config.yaml
num_hidden_layers: 22
hidden_size: 128
num_attention_heads: 4
num_key_value_heads: 4
head_dim: 32
intermediate_size: 512
vocab_size: 1663
hidden_act: "tanh_gelu"
norm: "layernorm"
norm_place: "pre"
norm_eps: 1e-05
positions: "learned"
qk_norm: false
attn_scale: 0.177
bias: "all"
tie_word_embeddings: true
parallel_block: false
init: "normal"
init_std_qkv: 0.0266
init_std_o: 0.004
init_std_up: 0.0266
init_std_down: 0.004
init_out_by_depth: true
optimizer: "soap_variant"
learning_rate: 0.00717
lr_mult_qkv: 0.7
beta1: 0.95
beta2: 0.99
lr_head: 0.011
warmup_steps: 200
schedule: "wsd"
decay_fraction: 0.699
decay_shape: "linear"
final_lr_fraction: 0.0
batch_tokens: [32768, 65536]
max_seq_len: 256
doc_mask: false
train_tokens: 210000000
max_steps: 4602
dataset: "wikipedia_en"
Each number is 500 + 40 x the weight over its row's rms, rounded and kept within 0 to 999. Layers, rows and columns count from 0. Numbers have three digits each. The size before them is the row's rms in percent of the matrix's.

# layer 3 MLP up, 512x128, rms 0.285, rows 51-93, columns 0-63
097:536590481439597473476452500476503444519571457414488545507501553565533511524537490479556433534521530474500559546509537468572470465479479479456474528537531519501439508537597489544493469369464532
133:502436507443504511461552513509547497509498500497499397479500607445548481486491409547619453534460544545462492471501554493541536485545510511513475458467496589453517444484444449502562479531454512
062:502447513495572543414508524513440530484518464496478485511490578473501601507493529526495464520489557510493457546502462596501503456495547523564461527491401545537590469467450487507530470416488491
123:494516520516446520601509525483466538572510467514523458484476463513439514487486517537577509558551399532475618448455442542460498570487438531500545454482520513538512466515514515515507533444517475
127:514421594480536516476441482562551542529488439467471598570578565508537413511486542467536424453453503436476518509510537487417499470485573503506465484536469500532473532552480479486429480495477570
113:591462545474556432504529467520509515466505459540560480465535484566448449504428454511564476500493493523491464575561555573488510494535540498529423424524465499490495496521500495438472505503437422
091:516503487533542416475465488601491526525540572483528573552534524545469510478485463550513492510553576421488563524499509469615477415475462556460535451473399539507583460547437493473545505494463462
118:489472523544504497495496562504517413464514547514438490484457553514536454475530482533511492505607466433469466487503572510466534458514504517539469476497452597484517447484496507503499486524440489
140:454558494499510529484465470399504522466558513480560534463471455495537480525462571560493507514551479574513497511478465534465438437504514536528470421477504491495431435523468462582517463482528533
079:409542543490413506483479534496503485448552491488469467455535494481528450573539526547553536520466477490477586515496545534559487554460494440511488436472543453507540495568532501485459449567598497
103:471472496474511460527502496473538488460508526411436487551584491506521462517456506482453515416520463518474519520469486472537483440526511467555520451527508512458477452535525528589453503489553494
081:436481483482495466482446469527427479495511479476466539504590506492516515479556542555564441489473513527466514552539532555475450499516508498508470484504523521520559481510503397560499524571469456
145:527489484506555513451479504453529447516497490508462478496544533472567440422504454537557470525479547538428485452572490467485538471459505559464433513488534584512496435492479471499527523530453548
051:536551508498525478450463517476523486476593502471468502503516548500488522549488537577450460563489484406468490492497453519464521421461511585418528491549442540500568499518483511491489526525565475
079:531485514528463483536485482466438558494516503541479529513470570493426471421480515451518472527554506502551542452478516580538457474463568572484511495476451584510550486494430536537447553563506502
064:510479515471539485458517496487508549473606492535465476494502490526485495434483516480520659525494492415456498440419443583493438480475438534520395447524521535551581471508538501423520480466510493
109:457566512506415496538536457421448537547477552426501529524526494482499526473499572522449445473500523471468466510400428517539490457471571510469441509461515498531525502535561461465520490538523443
060:510452514447533527484476496486566559508505507509495566442514520566516501481557493517494474567446527470435486531494572526517477481441539525499513471563494474494526477508523479492485492493520477
048:532514455519468509388486483514516470516509436493491505519546466539571478504540548445573423460520516456495468501403510570477524463503499533481499449461504502533496522525499531477522429491549492
134:471403482600539485502520521551511545493473509468522512529507454509455552530447477414553486499514508527505488481513484653500414581537447480514506483480492504485494439474491475462470495482479454
136:478495559518400522473535522448489451561513477445495472524479544525451567553503490495450565559498438486559530451486466521465492542466536479537555477479497471574547465542536525465503469467551499
117:423510508465426480530619425549465462492485526487441521531433479468496513479485580484489526471524479542592495479457522529512479549471493562448505476500545513560429496526541486530523444551562527
112:557510468481484455479607548544410440510573441533469546518518499430437557549487572551513450532477493540527529522501433534548494593510517497455402440507600534483541540509504517470525527506493478
069:495532554554520441482517567557507510496526505462540530479562518477508549519578533530511492498515493477501441506490452589443491498506519461513550457442500469539518381469524437516536550511485480
057:534496527472520535518436464516478468411589460503466488459464493530468559532484536545453447515535489475487458505528462626483567476498479564545444447538482565526586462509502487400514463469491532
122:580498516434554460461510510576549463453498477523476509456508566523489494493466428488579548477537491442467515491539450470502523490449494494459525500505425581472580525542575479518525463508504484
105:545423451537556516482479504503462468514469470566418506538526524508551533501453522495516434528511466458533502504535462445482445433513504536527437431499464569477576487577514481492490525518493504
124:494482454526434500489515582476530435477525527464456600495445453560498497549423573437487484558532483451509528507449505524524497541551595546498483496540538493508471522484487450420508532558463506
130:506506423482514483514507565481508483528506489521439491526535495464502510475560557462570519477481414531507528473514466473544494497434485508454494490448570458483477540514434489456579523537456532
064:515494480531559533473482585491506510540475418488504524471516460429484563527425520471588509423535466518555450512509390510554489456451499559499435514546505576554514536497486483473503502527489506
120:553459559457497494512442551547482477491500457484477505516548545480477403489469411461425436484497488481546445480505462470519516523524498489531490506543578509514497501522495488531499523515544499
069:467481486503558534473498509570513499471587528460546487478555485546581556483504488484479519469559516497456488531503506478565526432490511538503538448410431525476598482538504525453522513503514387
102:437503533526505527541535522559442513511454558486554512499504528561485480439445507497514459516545469545495511469495470482541514451559478613492499489564588557573537483475529543482462479505477440
070:458499477508604498502526471504563508439510495441524520449560489491576483481588535491503486528553509636477486604519460540483499505561470552530459474486473468475563491529476492527431455527501468
052:489479489506488520468507507521517514498534469505507463450565490519471530509505487531516539557485522452479540486501514595531488497516485494489479449525488441463550550602512482494511524497488511
112:518495500450513529523504497488519501533528489492511514422507548509543544478487453534483555495553504530434517561502399449515433477563414517500527597513558455473499463535487478440542506514474517
110:532507440459519465486458503618555455544468487483542502507441508507461519442443479557459511519560519460485521476438522518572484490530521501475532548582554550498550465446468556497461472495467531
104:492506609537483471456475571444500497527519518437405483544504496489497529501616493464518539555515511446533470479511469496489534586506518505489481511526534481506500547487486453484494466487507538
096:478518478453509593490483506535521505593428479469480498466531460462433468576486461502529474456476514536560504502445547576464501434473445449494442572479535509541489543526502538489488446469481552
132:521509580457495493488497491479498460494513515455474510433542540494479412525498534578592479510507488506439554423502496417463573505483499509506466461543581521470512446504499485504488456570478478
105:476529519495516544524450464564527504492525488491496557510481498491492538503478408477437548543457483486465529502492521529397509488505517600506486494487501485554542510486449512456532447559561462
115:440512468482538482493494449506584488524569489435451564573549419496519578552500540464521502446471445542451545522494527415537418491471485499496522469496539437495527489508475473487556489492432573
082:423509501405393532515491578479446505527504440488516521522499525482579515536502530463553503490509493496503504495480438516513509539583521487519537502548480521545493496530559542508522489450535449